config.toml
rope_base = 10000.0
attn_scale = 0.147
bias = "none"
init = "uniform"
lr_head = 0.00495
Each number is 128 + 32 x the weight over its row's rms, rounded and kept within 0 to 255. Layers, rows and columns count from 0. The size above them is the row's rms in percent of the matrix's.

# layer 4 attention query, 256x256, rms 0.0949, rows 0-52, columns 192-255
size [125  88  98 113  83 110 102  98  94 107 116 110  98 133 104 104 100  91 101  97 101  92 100  98 103  93  88  89 111 100  92  92 113 126 106  90 111  81 115  99 100 101 111 104  92 109 107 106  93 112  95  83  90]
[[ 66 201 107 124 211 116 106 169  66 152 120 147 158 120 201 143 129 138 155 126 129 136  97  97 149  85 144 131  90 120 133 153 181 132 147 165  41 140 160 132 144 107 105 144 194 143  94 152 156 160 146 144  57  47 141 126 120 160 148 110 134 161  68  80]
 [ 58 118  93  89 141 120 110 108  46 155 132 118 114 134 145  79 136 153 139  56 103 116 115 106 144 167  77 131  78 112 111 134  97  97 109  91 121 120 144  71 162 112 133 119 114 100  91 115 219 111  77 178 122  75 159 106 141 160 149  68 139 135 116 114]
 [106 147 143 166 167 108 119 213 136 162 137 119 161 109 148 141 152 125 118 141 125 146 105 123 117 104 150 100 106 134 121 114 214 113 143 210  52 167 145 148 107 172 116 152 182 166 159 160 135 109 144 106  89  65 134 117 114 118 157 149 149 129  84 104]
 [194  61 138 143  80 124 137 139 178 107 123 112 121 126  98 145 118 111 105 156 155  91 128 165  96 142 163 189 221 120 153 121 128 115 123 133 188 112 152 152 111 165 139 113 105 125 137 122  53  84  87 112 138 187  91 132 129 100 113 164 114 126 144 153]
 [118  86 131  90  97 173 148  49 109  73 136 157  64 149  99 135  88 156 156 114 118 203 179 113 144 152  57 105 162 116 139 164  59 172  69  54 163 114  68 122 123 141 137 131 106 116 148 129 138 162 118 133 186 165 144 126 120 133 105 117  89 138 167 124]
 [150  92 139 136 117 132 171 145 162 137 152 102 130 101 121 145 112 150  78 214 171  63 134 138 110 133 138 185 196 120 154 181 114 115 142  93 172 147 168 154 127 101 122 168 125 155  84 119  63 122 112  86 129 178 140 139 112  81  87 141 116 120 153 106]
 [ 86 150  82  85 178 143 134 108  72 114 160 128 111 120 116  94  73 176 132 107 143 154 126  56 127  88  84 119  69 112 176  78 130  87 117 135 120 142  83  88 111 104 142 175 159 112 171 186 181 161 132 151  97  64  89 127 103 102 177  73 100 125 104  86]
 [ 75 109  93 113 135 200 167  85 125 138 121 144 127  81 173 122 137 122 167  77  66 150 111  76 104 121 153 103  77 119 146 125  79  85 161 132 169 153  79 127 162 122 127 123 152 109 123 124 207 153  95 110 131 105  97 103 113 115 159  97 115 154 158 122]
 [102 176 159 100 176 140  92 160  61 164 185 151 130 142 103 126 149 100 164  94 107 158  82 118 135  70 104  63 111 119  88 121 140 132  97 196  71 108 156 109 100 144 111 104 118 155 111 149 159 132 139 145 142  58 171 122 143 111  66 119 117 112  10 156]
 [187  75 169 142  85 138 139  86 175  89 130 108  96  99 146 147 140  81  76 139 130  71 127 201  66 174 142 209 195 149 111 144 102 100 160 150 146 107 187 108 128 145 150 129  90  96  46 129 107  98 137 157 171 216 135  94 147 137  57 149 166 101 136  95]
 [129 190 127 122 158 180 142 102 123 147 128 132 113 132 118 170 144 117 123 132 104 169  84 111 107  68 131  74 108  64 181 106 117 151 140 152  86 142  72 120  90 130 166 160 181  60 148 110 182 198  55 128 136  99 119 112 110  86 163 173 138 112  98 155]
 [ 58 168 141 142 181 179 136 118 130 146 117 107 138 112 167 110 127 124 152 107 149 163  97  51 126  61 143  98  91 107 113 121 127 120 166 162 155 128  70 134 130 140 163 135 147 167 130 136 178 185 145 106 145  81  76 171 149 145 148 113 130 152  92 122]
 [100 173  77  91 147 132 176 139 126  29 107 101  69 109 120 157 118 157  74 167 118 134 149 105 165  76 121 116  86 182 178 148 153 117 164  71 133 106  51 121 154 161 104 167 156 156 121 161 131 175 150 140 103  86 126 118 113 151 112 123 148 143 178  92]
 [135 145 164 134  83 111 122 113 115 128  72 122 129 101 125 148 161 112 137  95 122  93 110 119 130 128  92  83  49  98 147  54 181 186 185 171  97 124  69 148 135 133 122 115  99 169 156 129 186 107 134  87 163 103 125 147 145 116 163 123 126  76  73 151]
 [126 154  57 109 132  82 139 148 133 115 137 104 104 138  75 157 118 160 138 145  78 111 190 126 154 144 109 118 128 128 137  98 177 105 148 113  99 134  95 121 106  87  79 155 134 178 182  90 118  68 106 143 108 120 127  88 114 129 153 172 103  93  80 168]
 [220  95 124 154 166 121 121 139 137 144 121 130 125 112 114 147 145 145 137 157 150 142 133 151 172 108 172 134 167 165 126 205 129  64 101  85 163 134 108 150  84  81  94 186 144 104 114 153  86 110  54 165 125 179 138 120 105 145 130 137 150 144 178 157]
 [ 67 111  63 125 160 133  89 152  98 110 136 118 170  92 151 150 116 176 138 118  91 152 133  63 187 189 125  53 117 158 142 103 161 102 121 118 133 113 111 158 152 102 112 129 126 163 178 119 196  50 151 148  95  87 148 141 120 137 194 111 122 124 140  71]
 [133 125 106 164 134 129 101  97 190 118 150 116 141  68 136 174 195 117 110 163  72  75 152 149 144 127 141 159  91 167 117  75 128 160 166 145 134 101 138 139 118 147 159 142 128 127 131 123 167 155 117 124 179 150  97 148 144 146 122 137 177 162  83 121]
 [108 102 156 174 124 142 147  85 166 132 154  90 140  85 147 121 152 146 119 158 163  89 117 117 137 196 146 207 154 128 149  68 157  36 138 162 135 112 170 152  77 157 155 136 115  63 114 141 100 149 155 152 115 152 143  84  99  89  82 151 176 171 145 118]
 [106 163 150 159 109 147  94 127 129 144 138  98  62 179 165 198 187  30 122 129 146 150 140 163 100 146 181 147 110 130 163 111 112  60 145 116  64 106 171 128 160 168 160 117 128 102 134  82 111 147  54 168 120 149 138 198 133 130 125 108 176 127 147  92]
 [ 88 136 143 198  67 119 102 120 156 158 140  92 136 125 163 126 176 123  93 116 127  36 185 128 171 169 147 185 137 161 150 110 136 121 131 153 156 124 146 133 106 168 150 142 145  96 106 148 147 149  76 148 149 183 130 159 156 142 142  74 166 118 140 140]
 [134 147 105  88 107 116 157 156  74 132  82 168 151 128 140 135 129  59 150  88 113 194 127 154 118  55 128  48 152 150 129 131 158 138  95 140 150 131 164 108 149  99  79  63 128 135 157 124 151 157 106 119  96 107 151 172 117  79  92 105 154 156 157 153]
 [138 130 150  75 110 104 103 138  80 154 114 174 165 167 102 146 160  99 121  78  95 136 123 120 136 106 118  81 153  71  64 176 152 133 157 131 122 148  92  93 135  64 134 104  67 154 122 117 133 160 131 139 102 114 127 159 134 148 123 152 118  96 145  99]
 [192 136  51 144 135  93 122 143 100 119 123 109 137 113  82 152 198 138 105 152  56 102 126 143 192 119 171 106 106 150 157 145 134 150 144  91 130  54 103 155  96  85  98 103 124 107 123 114 157 137 113  93 119 137 152 125 151 211 176 121 137  68 143 129]
 [169 116 117 221 123  62 150  88 151  75  77 120 109 107  67 107 105 157 143  98 141 103 102 156 104 156 135 145 142 148  71  64 165 183 185 173 169 191 140 140 136 136  71 124  91  94 146  91 127  87 206 149 133 100 139  94 118 137 155 170 136  67 143 159]
 [120 143 184 118 169 158 118 137 166 135 145 189 115 146 140 139 139  86 194 132 110 129  86 138 129 113 148 147  58 149  94 137  80 127 144 115 130 122 135 128 130 118 180 156  95 140 141 124  60 156 184 151 109 102  90  78 137 166  64  92  84  85 136 121]
 [ 92 110 152 143 110 122  50 149 145  98 114 142 111  84 152 110 130 106 103 146 134 209 131 120 167 173 194  68 183 101 104 186 121 112  98  82 129 122 143 121 154 119 157  92 154 148 137 110 124 123 166 167  95 121  66 145  79 203 103 115 162 179 120 111]
 [140  92 127 112 137 138 197 117 143 161 141  95 133 197 137 179 108  91 137 103 169  97 138 127 160 133 135 119 152 157 165 113 150 112 109 102 103 150 149  54 167 127  92 103 164 149 111 108 150 119 144 112 119 137 117 134 172 144 163 164 135  95 129 123]
 [ 81 115 110 150 168 206 105 133 112 102 146  94 115  93 186 142 105 166 172 145 175 151  71  95 191 139 161 102  90 143 151 145  99  65 101 170 137  75 154 138  93 108 148 150 156 118 164  92 105 100 113 134 122 119 108 172 102 103 109 149 159 164 131 119]
 [153 103 100 127 121 172 163 106 151 130  95 123  84  69 143 183 140  73 130  99 111 110 151 197 163 110 132 115 154 150 175 113 166 125 137 127 132  96 110 129 177 102 105 136 182 119 132 127 120 153 110 127 183 135 112 114 110  87 126 141 125  85 143 145]
 [ 96 148 100 134 110 148 161  80 144  96 116 152 152  71 144 197 131  78 115  98 110 149 104 144 155 132 178 167 131 108 182 155 155 110 111 121 109 149 118  90 187 107 127 105 168 131 109 140 112 178 116 157 112 206 152 111 114 106  54 178 176  58 107 159]
 [152  91 127 142 106  93 133 118 131 117 130 146 127 171 133 183 155 138  96 105 130 133 154 158 101 110 144 108 171  92  97  99 152 194 160 144 130 178 157 141 195 157  95 124 160 153 117  92 159 157 134 129 120 117 107 111  95 134 155 129 170 146 182  90]
 [117 184 172 166 214 125 109 210 159 133 137 120 171 145 105 134 135 135 147 127 140 119 122 149 126 113 164 105 138 140 146 103 183 116 150 185  46 130 141 133 129 150 111 146 183 173 179 179 130 126 196  82  99  57 118 158 131 127 158 137  97 144  82 105]
 [116 179 142 157 202 106 108 198 123 148 107 134 151 115 172 148 176 108 129 117 112 112  85 120 134 131 168 114  96 111 137  99 187 143 163 205  50 169 156 132 156 131 127 140 184 146 133 146 173 141 150 123 103  47 134  91 125 137 137 128 125 128  51 103]
 [199  80 141 129  99 158 161 123 177  90 132  99 146 145  97 128 108 116  90 217 172  94 162 128 140 125 184 162 186 145 110 147 122 150 112 100 176  97 140 164  85 138 124 122  94 112 144 103  29 131 139  82 137 205  93 128 112 119  95 172 126 112 166 132]
 [114  85 139 144 100 150 152  56 127 114 173 141  74 103 119 128 113 126 132 134 111 123 152  89  89 102  90 102 100  92 166 148  84 115 145 107 187 162 132 121 126 133 151 174  75 139 114 114 172 112 107 148 168 153 129 109 151  91  89  96  82 145 153 124]
 [ 77 167 114 107 143 123 131  67  74 134 120 154 119 143 132 113 130 142 154  47 117 101  94  89 136 119  68 105  69 123 156  77 137 142 122 165  74 112 104  84 137 132 112 112 125 126 170 160 198 139 118 143 133  56 153 114 145 143 167  61 121 114  99 124]
 [150 119  86  91 146  91 184  71 120 106 172 103  80  90  97 118 125 191 158 105 101 165 149 127 111 107  61 149 128  69 163  55 140 127 134 129 152 127  58  70 146 132 130 132 150 156 153 146 161 182 164 115 184 142 139 173 109 167 118 123 133 128 129  90]
 [ 78 128 153 111 158 150  88 147  87  93 212 116 169 142 198 110  86 147  90 196 191 157 106  84 168  85 137 111 100 169 128 190 118 114  72  95 115 144 140 150 136 100 117 192 155 154 125 124  71 140 167 102  77 141 149 150  50  63 124 128 121 151 167  93]
 [ 76 166 141 118 146 179 111  64  96 102 139 110 134 139 102 114 103  95 135 128 147 120 110  86  82 139 124 107  76 152 110 100 132  82 136 179 117 107 138  88 138 123 142 123 157 106 120 201 174 141 171 134 103  81  93 126 161 160  88 100 163 133 122  72]
 [146 111  97 147  94 134 114 155 145  97 150 110 127 156 136 209  91 101  56 142 192 143 173 157 105 108 123 142 125 166 121 176 116 191 174 100 130 122 147 118 164 189 135 153  79  92 125 101 109  89 138 190  99 125 126 160 147 114 116 141 115 135 126 142]
 [ 69 154 105 104 170  96 130 102 168 101 112 143  93 108  82 131 120 138 149  60  70 146 141 107 155 131 124 106 124 115 114 107 164  95 110 188  64 173  82 114 120 153 120 139 183 163 181 150 182 140 147 157 148  90  98 157 153 154 123 156 130  78  88 117]
 [117 186 183 130 114  90 101 143 116 130 117  72  91 145 151 119 178  95  69 151 137 128 163  82 130 171  61 141  59 146 179  86 119 145 150 110 132 155 115 127 183 138 103 119 113 143 115 149 144  99 142 113 160  94 149 146 153  86 152  99 168 144 100  71]
 [ 97 154 116 138 176 143  47 114 130 137 176 140 108 161 113 156 163 142 158 128 104 118  79  95 141 141 139  86  94 144  67 147 122  99 145 138  87 114 137 124 162 115 142 131 119 164 104 185 201 135 146 132 114  74 112 123 146 180  69 134 151 171  87  59]
 [142  90 123 128 164 130  99  69 139 103 114 142  83 144 117 128 103 146 149 133 152 118 103  76 170  89 131  89  64 120 114 114 164 160 131 189 146 176 171 137 160  69 119 114 174 176 161 138 184 100 194 171 136  62  82 133 120 143 138 175 117 135  43 121]
 [ 89 165 116 145 120 154  91 120 106 149 153 113 147 132 102 159 123 114 145 130 130 101  97  84  98 130 120 108  57 106  96 106 173 192 177 188 105 125 104 153 111 134 123 141 142 115 164 192 243 191 116 115 135  79 161  95 131 151 148 102 122 158  75  64]
 [165 106 137  75 101 110 123 183  82 147 105  92 149 148 146 115 104 153 134 117 163 146 144 107 167 158 113 151 143 121 154  65 122 102 122  85 140 121 120 105 141 140 129 111 123 112 142 114  29 129 130 143  87 127 126 153 106  17 151 168  78 139 171 164]
 [173 135 155 107 135 108 125 128  82 122 125 132  77 107 119 192 150 126 102 118 138 107 150 176 102 160  67 152 126  42 152 124  80 124 170 126 100  82  93 120 135  93 145 162  60  75 130 145 120 124  77 163 119 158 137 152  78 107 106 159 115 113 122  70]
 [ 46  93 125 165 192 167 112 110 143 170 149 175 156 129 154 162 113 150 209 118 131 146 101  65 168  96 165 124  97 180  70 157 106  76 137 121 172 173 138 116 132 168 127 161 107 143 140 138 165 123 122 124 122 130 108 188 149 120 126  92 194 179 123  81]
 [111 145  92 113 146 145  83 170 103 133 163 151 171 155 129  99 159 179 163 180 126 136 147 107 116  97  82 170 150  98 111 213  87 155  86  90 196  80 130 126  98 116 133 159 107 136  87 158 122  90 133  58  95 163 136 121 135 129 102 173 124 199 156 124]
 [142 118 186  91 131  95 149 115 162 121 102 153 121 178  92 111  85  96 101  61  87 130 157 160 145 140  94  88 160 111 151 102 118 153 111 161 102 168 142  78 154 147 154  92 150 189 145 139  98  92 130 119 127 118 130 136 149 141 121 177  90  37 128 130]
 [ 92 137 108 146 113 125 158 130 190 137 135 106 104 121 109 180 148 125 106 126  88 128 190  98 186 112  98 161 130 180 161 130 127 209 139 162 171 142  67 154 195 121 150 123 167 150 117 120 108 176  66 109 149 131 160 159 133 133 121 160 143 103 127 106]
 [155 110  84 126 140 128  87 107 201 166 155 146  64 122 133 167 141 151 108 124 105  93 131 154 140 112 145 156  81 161 100 128 104 147 117 111 139 133  83 145 152  88 118 189 119 162 158 162 119 136  80 132 185 151 114 111 165 129 131 100  73  97 136  97]]
# layer 4 attention key, 256x256, rms 0.0945, rows 0-51, columns 192-255
size [ 88  90 130 111 106 115 105 109 103 111 104 133 107 132  90 110 119  93  94 102 100 100  96  95  86  96  83  84  84  83  88  85 147 129  88 118 114  93  76 106 114 104  95  99  91 103 115  94 111 111  90  74]
[[188  72 132 149  88 156 144 123 184 108 138 132  90 135  58  95 144 178  97 123 129 192 171 114 118 126  98 120 127 113 153 113  98 145 172 148 123 109  85 135 115 153 142  92 128 108  92  82 127 156 131 180 165 130 157 139 131 105 143 153 158 118 131 196]
 [207  87 154 150  89 136 139 128 153 123 180  73 162 145  82 115 114 172 140 201 195 120 158 124 149 140 128 165 190 149 163 124 121 157 105 107 136 116 144 200  46  81 122 104 110 111 141 111  60 135 108 154  89 144  98 198 119 123 107 172 130 108 185 153]
 [109 134 135 145 148  90 125 117 140 152 119 166 120  68 166 161 142  97 108  76  78 114 129 166 123 114 112 105 104  97 116  68 137 153 188 139  82 135 113  80 163 143 147 140 153 147 112 106 201 191 146 159 166  83 161  92 160 143 107  79 145  88  36 164]
 [146 134 139  75 110 134 108 156 117 121 144 160 139 172  61  96 100 108  99 137 185 156 146 127 151 164 106 180 142 197  98 166  50 120  81  77 131  98 127  72 139 101 121 123 155  99 122 124  73  60 122 104 138 191 122 150 121 180 141 127 104 153 186 145]
 [139 133 154 102 110 163  86 150 136 104 135  72 152 149  66 134  87 152 147 208 188  97 133 115 119 119 144 134 138 165 143 179 141 108 101  95 168 124 152 168  94 100  90 140 122 122 136 156  68  93  89 130  79 144 103 164 123 133 143 158 126 182 165 115]
 [108 158 106 100 102 172 101 158 131  80 124 122 120 182  95 108  75 144 128 126 189 156 133 102 149 150 141 132 117 175 133 186  97  97  71  72 173  96 148 123 126 141 148 141 117 125 149 155  45 113 104  94 108 169 116 135 119 150 152 120 133 150 190  93]
 [126 139 140 124 171  72 123  97 138 187 154 117 122 129 175 164 188 106 120  59  97  95 127 143 129 159 124 127 127  89 156  42 130 119 198 151  99 123 100  96 132  97 135 152 125 111 143 120 182 130 143 103 137  89  77 122 114 142 114 126 149 100  71 146]
 [137 160 147 164 139  82 136 118 110 126 118 168 111  71 195 153 147 127 124 148  87  89 118 151 120  95 139 157 128  86 148  56 182 177 196 151  70 127 130 143 128 157 169 114 167 130 116 121 180 129 140 130 136  81 139 133  90 115 165 114 146 146  90 117]
 [114  88 104 164  97 117 149 170 105 192  91 187 127 135 130 132 162  87 160  87 106 138 133 167 122  93 130 116 124  71 147 140 154 123 150 182  57 101 171 143 128 143 167 145  83 109 108 117 180 165 113 168 188 123 180  87 126 139 161 136 153 140  73 114]
 [150 136 111 107  84 185 135 150 114 114 158 121 142 153 126  58 116 147 106 136 212 110 126 120 148 140 135 133 152 152 101 162 117  80  77 102 192  99 139 167 135 123 137 146 118  97 130 152  54 129 113  89 123 170 113 173 137 123 141 119 122 177 173  67]
 [142 104 140 208 135  88 185 127 129 136  78 172 142  94 123 126 130 136 109 118 107 152 111 182 163 137 132 101  65  84 106  34 128 186 138 155 135 156 100 133 154 147 157 119 104 170 131  87 200 140 100 170 125 147 128 123 124 122 113  82 158  90  56 175]
 [115 137 126 163 118  88 137 110 120 145  96 146 131  90 141 135 186 110 125  87  80  92 106 171 122 120 155 129  99 109 154  90 169 168 198 179  94 149 137 166 157 142 130 177 141 117 109 133 183 182  98 133 136 109 141 105 122 112 114 100 125  82  84 119]
 [106 136 163 105 143 162 166  89 120  51 112  97 140 112 111 126 159 160 173  93  98  86  96  76 163 116 146 146 148  77 107  81 176 103 113 172 119 166  82 129 161 137 131  99 144 150 165 157 173 131 148  83 126  92 149  76 193  93 129  99 172 147 142 129]
 [119 138 122 186 126  99 141 108 155 169 136 172 116  89 150 172 186 117 111  65  39 131 124 160 112 121 118 119 123  99 108  58 154 173 177 161  94 161 128 111 150 123 142 143 132 133  99 113 215 149 135 167 152 130 155  97 121 110 119  97 124 109  76 178]
 [114 126 192 132 103 113 117 133 162 135 113 139 106 106 147 159  55  93 135 135 104 142 111 171 150 166 135 116 156 135 148 128 122 163 129 145 117 107 136 130 122 195 131 116 103 170 188  93 138  47 123 169  66  99 137 102 168 112  62 168 181  76 167 178]
 [164  88 163  88 146 130 148 120 138  46 119  99 101 150 122 132  83 136 109 146 141 136 127  99 135 141 115 165 132 124 147 177 125  92 112 129 173 134 104 124 120 110 122  83 127 155 134 119 101 138 158  69 118 153 135 122 189 145  94 108 190 112 211  98]
 [135 120 155 147 115  87 114 122 113 150  91 160 128 110  95 148 118 135 190  74  40 141 123 139 152  92 125 108 115 173 158 125 132 156 140 164 124 115 143 105 170 119 111 134 103 144  80 145 208 150 111 141 150  95 179 102 125 139 111  84 172  93 110 120]
 [191  89 119 145  69 113 148 153 121 157 137  98 127 121 159  99 148 122 136 206 155 103 139 129  87 155 148 199 160 125 140 145 131  87 118 102 151 142 174 147  97 151  92 160 111 116 153  81 124  66  71  87 144 159 134 120 131 129 106 159 139 137 173 176]
 [192  98 181 152  73 129 131 138 191 110 130 121  96 118 127  66 153 117  65 148 174  44 113 150 123  99 149 170 168 114  99 106 115 136 112 154 191 164 132 103 107 199 169 101 199  99 143 175 101 112 147  86 123 134 101 172 142 107 103 157 127 185 160 122]
 [141 138 124 121  94 121 141 158 151  96 152 114  96  64 159  89  96 200 104 144 151 106 104  40 158 147 155 110 140 162 141 116  86 179 126 123 195 137  76 114 131 139  93 152 210 154  31 169 123 150 136 117 105 208 182 129  95 138 132  85 137 130  99 110]
 [146 127 159  92 120 140 132 109 161  94 128  73 137 105 126  78 148 113 109 170 176 103 145 119  54 153 149 167 129 121 120 141 165 154 161 101 171 155 135 147 161 165 107 101 150  90 199 135 149  97 145  98 112 125 138 147 173 141 110 142 154 120 175  95]
 [124 190 113 125  93  83  96 147 113 110 114 130 154 137 112 146 128 153 196 158  60 150 131 114 151  73  58 130  67 124 163 138 125 176 125  97 130 147 127 163 182 137  64 128 142 166 120  83 152 100 111 127 152 117 152 131 144 154 200  94 107  72  63 141]
 [146 167  76 151 179 124  85 148 106 151 152 149 139 140  90 153  49 108 179 148  40 193 139 138 130  72  97  91  90 128 146 130  89 139 158 118  69 171 117 107 111 151  93 123 122 134  85 147 153 148 100 163 126  98 166 101 147 174 143 128  55  68 101 157]
 [154 107 108 124 165 125 146 145 126 134 138 133 110 145 131 138  78 124 197 198  84 170 127 125 165 157 132 109 125 150 146 111 104 109  80 154 165 133 146 186 108 101  56  89  71 167 146 101 130 118  73 138 128  97 188 122 144 152  98 123 111  56 194 179]
 [187 103 156 147  84  71 107 111 140 129  69 103 176 160 129 123  95 126 161  98 153 137 144 153 114 183 102 135 101 166 147 143 154 116 124 144 177 163 128 124 126 164 115 121  66 128 150 156 128 109 114 184 140 117 121 147 154 122  94 156 109 125 111 140]
 [115  97 120 167 186 102 162 121 128 136 135 151 127 104 143 100 138 141 146 101 200 116 102 112 111 138 161 123 150  76 131  97 123  80 140 160  66 110 155 105 140 106 139 139 109 132 143 165  76 166 125 134 141 115  81 140 135 112 132  80  94 118 158 142]
 [105  95  61  51 131 141 152 128  95 182 128 132 121 118 145 156 103 146 171 120  99 157 197 131 127  48 159 130 138 136  48 112 105 142 113 117  90 108  96 103 110 118  70 102 112 139  86  72 129 136 132 128 170 159 109 120 153 152 147  97 124  75 171 161]
 [143 151 142 122 108 139 153  82 124 120 117 105  92 184 118 132 135 157 122  55 103 165 117  97 147 154  72  56 102 182  72 155  81 112  85  88 134 131  38 156 158 167 132 151 117 139 105 133 161 167 193 176 140 101 100 115 170 106  67  90 167 106 104 182]
 [160  83 127 142 139 151 135 136 190 159 132 195  92 130 102 114 178 106 113 113 154 174 149 153 141 175 150 142 155 164  92  92 100 158  96 134 142 107 156  91 133 105  85 143 142 122 126 112 132 184 127 162 115 152 124  72  68 157  67  90 108  86 131  98]
 [137 190 196 156 116 122 156 102 151  85 121 117  50 162 111 150 143 164 176 136  56 137 112  98 117 104 199 183 132 137 147 147 159 148 111 120 132 104 162 124 141 118 134 145 134 143  62 124 126  71  94 139 136 174 122 154 144  93 131 111 173 193 127 120]
 [177 122 211 182 103 142 155 101 179  91 119 171 110 119 100 137 120 149  90 177 143  66  87  97 112 157 156 190 148  86  94 126  95 119 178 170 124 139  82 124 161 167 108 166 146 135 122 123 145 126 133  83 152  79 104 135 212 138  74 161 114 114 157 173]
 [137 114 159 142 138 121 117 186  90 119  85  96 127  89 106 113  70 177  91 163 132 142  94 123 136 135  91 117 101 166 101 143 129  98 115 120 149 143 126 122 124 121 183 108 171 109 100 172 129 138 160 138 152 113 164 148 135  48 141  91 165 138  70 102]
 [103 182 111 137 156 104 158 122 111 138  95 139 123  89 169 159 167 124 174  99  97 133 116 117 140 119 113  81 110 138 129  29 153 120 176 151  79 147 119 127 123 167 105 119 101 170 154 136 178 196 110 162 150  94 110 127 162 146 126  90 141 107  40 115]
 [127 124 125 158 125  96 161  93 164 160 138 170 123  76 135 112 134 111 147  91  76 176 150 178  88 107  80 100 104 129  98  35 150 138 204 133  87 123 109  86 128 136 125 130 107 154 151 109 182 203 118 166 129 110 154 126 158 120 102 102 164  58  70 177]
 [ 91 123 112  95 127 102  84 133 116 134 100 116 109 164 184 103 147 106 127 122 129 128  85 106 139 164 118 169 135 163  91 172 118  90  72 113 189 164 114 104 161 114  83 143 151 138 112 152 100  42 167  45 127 191  85 119 138 109 143 122 131 184 178 109]
 [156 129 112  88 134 149  95 166 126 124 127 112 167 159  86 124 112 145 136 179 190 154 126 162  89 141 155 168 179 167 157 154 129 100  94  67 181  82 112 188  91  98 132 162 144  98 162 125  47  89 129  80 117 158  89 167 120 140 159 129 123 135 143  95]
 [132 136 138 157 146  90 152 121  97 115 118 140 131  92 128 126 158 160 127 103  70 167 137 134 120 137 101  89 115  68 153  59 177 165 191 151  58 130 110 113 145 120 190 131 123 126  84 121 189 204 124 161 156  92 163  98 144 148 113 111 137 120  60 134]
 [154 102 109 169  65 114 136 180 158 109 176  39 142 167  78 135 133 174 122 179 184  52 158 165 144 183 156 119 189 181 179  99 119  95 114 117 155 134 135 157 121 112 115 193 132  77 155 146 120 116 135 117  76 146 100 143 140 103  81 148 113  95 150 120]
 [ 91 124 138 102 135 175 109 111  71 116 106 133 119 143  93 146  87 164 133  73 180 122 130 114  87 158 124  88 104 119 126 117 184 121  86 165 128 139 132 121 112 143 138 119 177 176 139 110 172 129 112  46 100 118  72 119 145 115 138 180 150 186 176  88]
 [138 106 104 155 152 101 166 134  82 172 107 142 112  66 176 126 185 132 138  87 143  76  94 127 117 140 165 113  66  64  73  72 153 121 186 208  93 152 140 147 143 139 133 140 141 128 138  98 199 136 123 130 166 113 131  98 100 104 121  94 126 137  93 121]
 [ 99 173 134  95 141 199 144 150  51 138  99 108 150 122 122  75  88 114 142 174 128 175 105 118 170 116 147  78 118 125  69 176 148 116  22 137 147 123 165 159  70 127  81 110 106 180 113 123  94 141 110 139 136 124 148 125 127 151 122 188 149 131 126 145]
 [ 98  65 139 182 128  91 161  93 220 156 167 110 145  99  88 167 143  83 118 143 101  94 145 151  93 136 141 150 115 130 143 100 138 137 194 187 103 137 128  98 106 121 122 123 142 134  68 144 201 166 139 141 136 130 131 105 150 131  84  90  99 110  36 173]
 [105 153 116 124  85 168 133 143 111 153 136 108  89  40 171 176 150 110 114  93 120 127  90 132 158 129 152 118 129 123 120  63 152 148 104 106 137 115 135 151 107 112 117 141 146 105 166  71 168 114 156 116  50 110 146 139 126  42  78 138 161 118 137 221]
 [175  59 104 173  89 112 155 124 127 166 133 145 128  60 148 139 147 117 161 131 163 108 157 162  93 148 167 117 159 125 108 112 120  70 135 168 119 157 162 131 118 173 100 139 134 118 149 129 170 170 148 104 153 121 148  89 142 160 134 126 147  67 114 159]
 [120 131 151 162 101 124 137  98 150 124 113  85 124 116  67 169 142  71  74  69  73 172 156 150  99 125 124 144 139 132 109 115 129 149 150 122  80 144 111 136 122 163 172 119 105 113 122  61 196 141 157  99 155 103 109 139 140  92 100 129 155 127  80 156]
 [128 109 102 204 114  82 131 143  93 171 117 142 122  63 155 152 180 139 133 123 113 100 136 175 100 157 135 115 114 108 129  82 157  96 143 145 148 192 179 128 104 161 133 155 115 116 155 144 197 123 117 116 144  96 146 121 125 127 137 119 149 141  81 142]
 [111 162 172 109 148 152  98  92 148 152 130 151  75 149 115 150 107 100 125 127 112 112  94 158 159 104  73 109 128 127 148 108 119 150 128 151 133 109 141  80  99  89 130 117 136 159 103 129  51 124 115 172  95 105 107 109 113  94  61 156 110  99 162 162]
 [ 99 104 129 131 123 179  75 190 148 155 114 104 116 121  92 121 146 173  36  88 119  80  87 148 136 149 167 143  87 152 108 134 154 116 150  56 153 130 106 150 162 124 188 165 141  59 153 125  76 126 142  71 110 146 131 140 118 137 104 101 109 150 128  95]
 [170  85 158 139 130 140 161 128  79 115 153  87  89 107 127 119 114 130  99 108 204 146 181 115  88 122 151 137 128  99 121 136 122 109 131  89  89 135 166 130 161 138 150 126 109  91 123  64 109 127 143 103 141 118 111 106  86 138 111 149 151 120 155 157]
 [146 105 124 116 145 151 108 121  96 114 144 159 118 103 125 109 110 136 100 202 143 187  91 114  61 112 137 129 166 121 112 165  95 119 159 142 122 163 116 137 104 121 159 116 131 104 224 121  80 113 116  93  74 127 127 161  87 137 121 193  93 119 160 157]
 [103 185 119 116 111  78  95  68 126 133  93 121 163 177 105 133 102 109 153 122 114 113  83 129 154 168  88 174 117 145 161 101  99 130 159 125  67 129  79  90 118 104 129 119  85 133  74 156 149 139 151 204 139 124  75 126 163 123 140  88  84 103 111 108]
 [168 132 110 132 133 127 194 105 135  92 118 136 159 123 130 136 106 103  96 105 146 102 150  66 128 178 159 127 117 150 122 122 160  78 125 122  96 106 151 132 167 168 182 191 112 160 118 131 161 131  84 139  67  80 135  72 170  60  92 143  96  94 136 182]]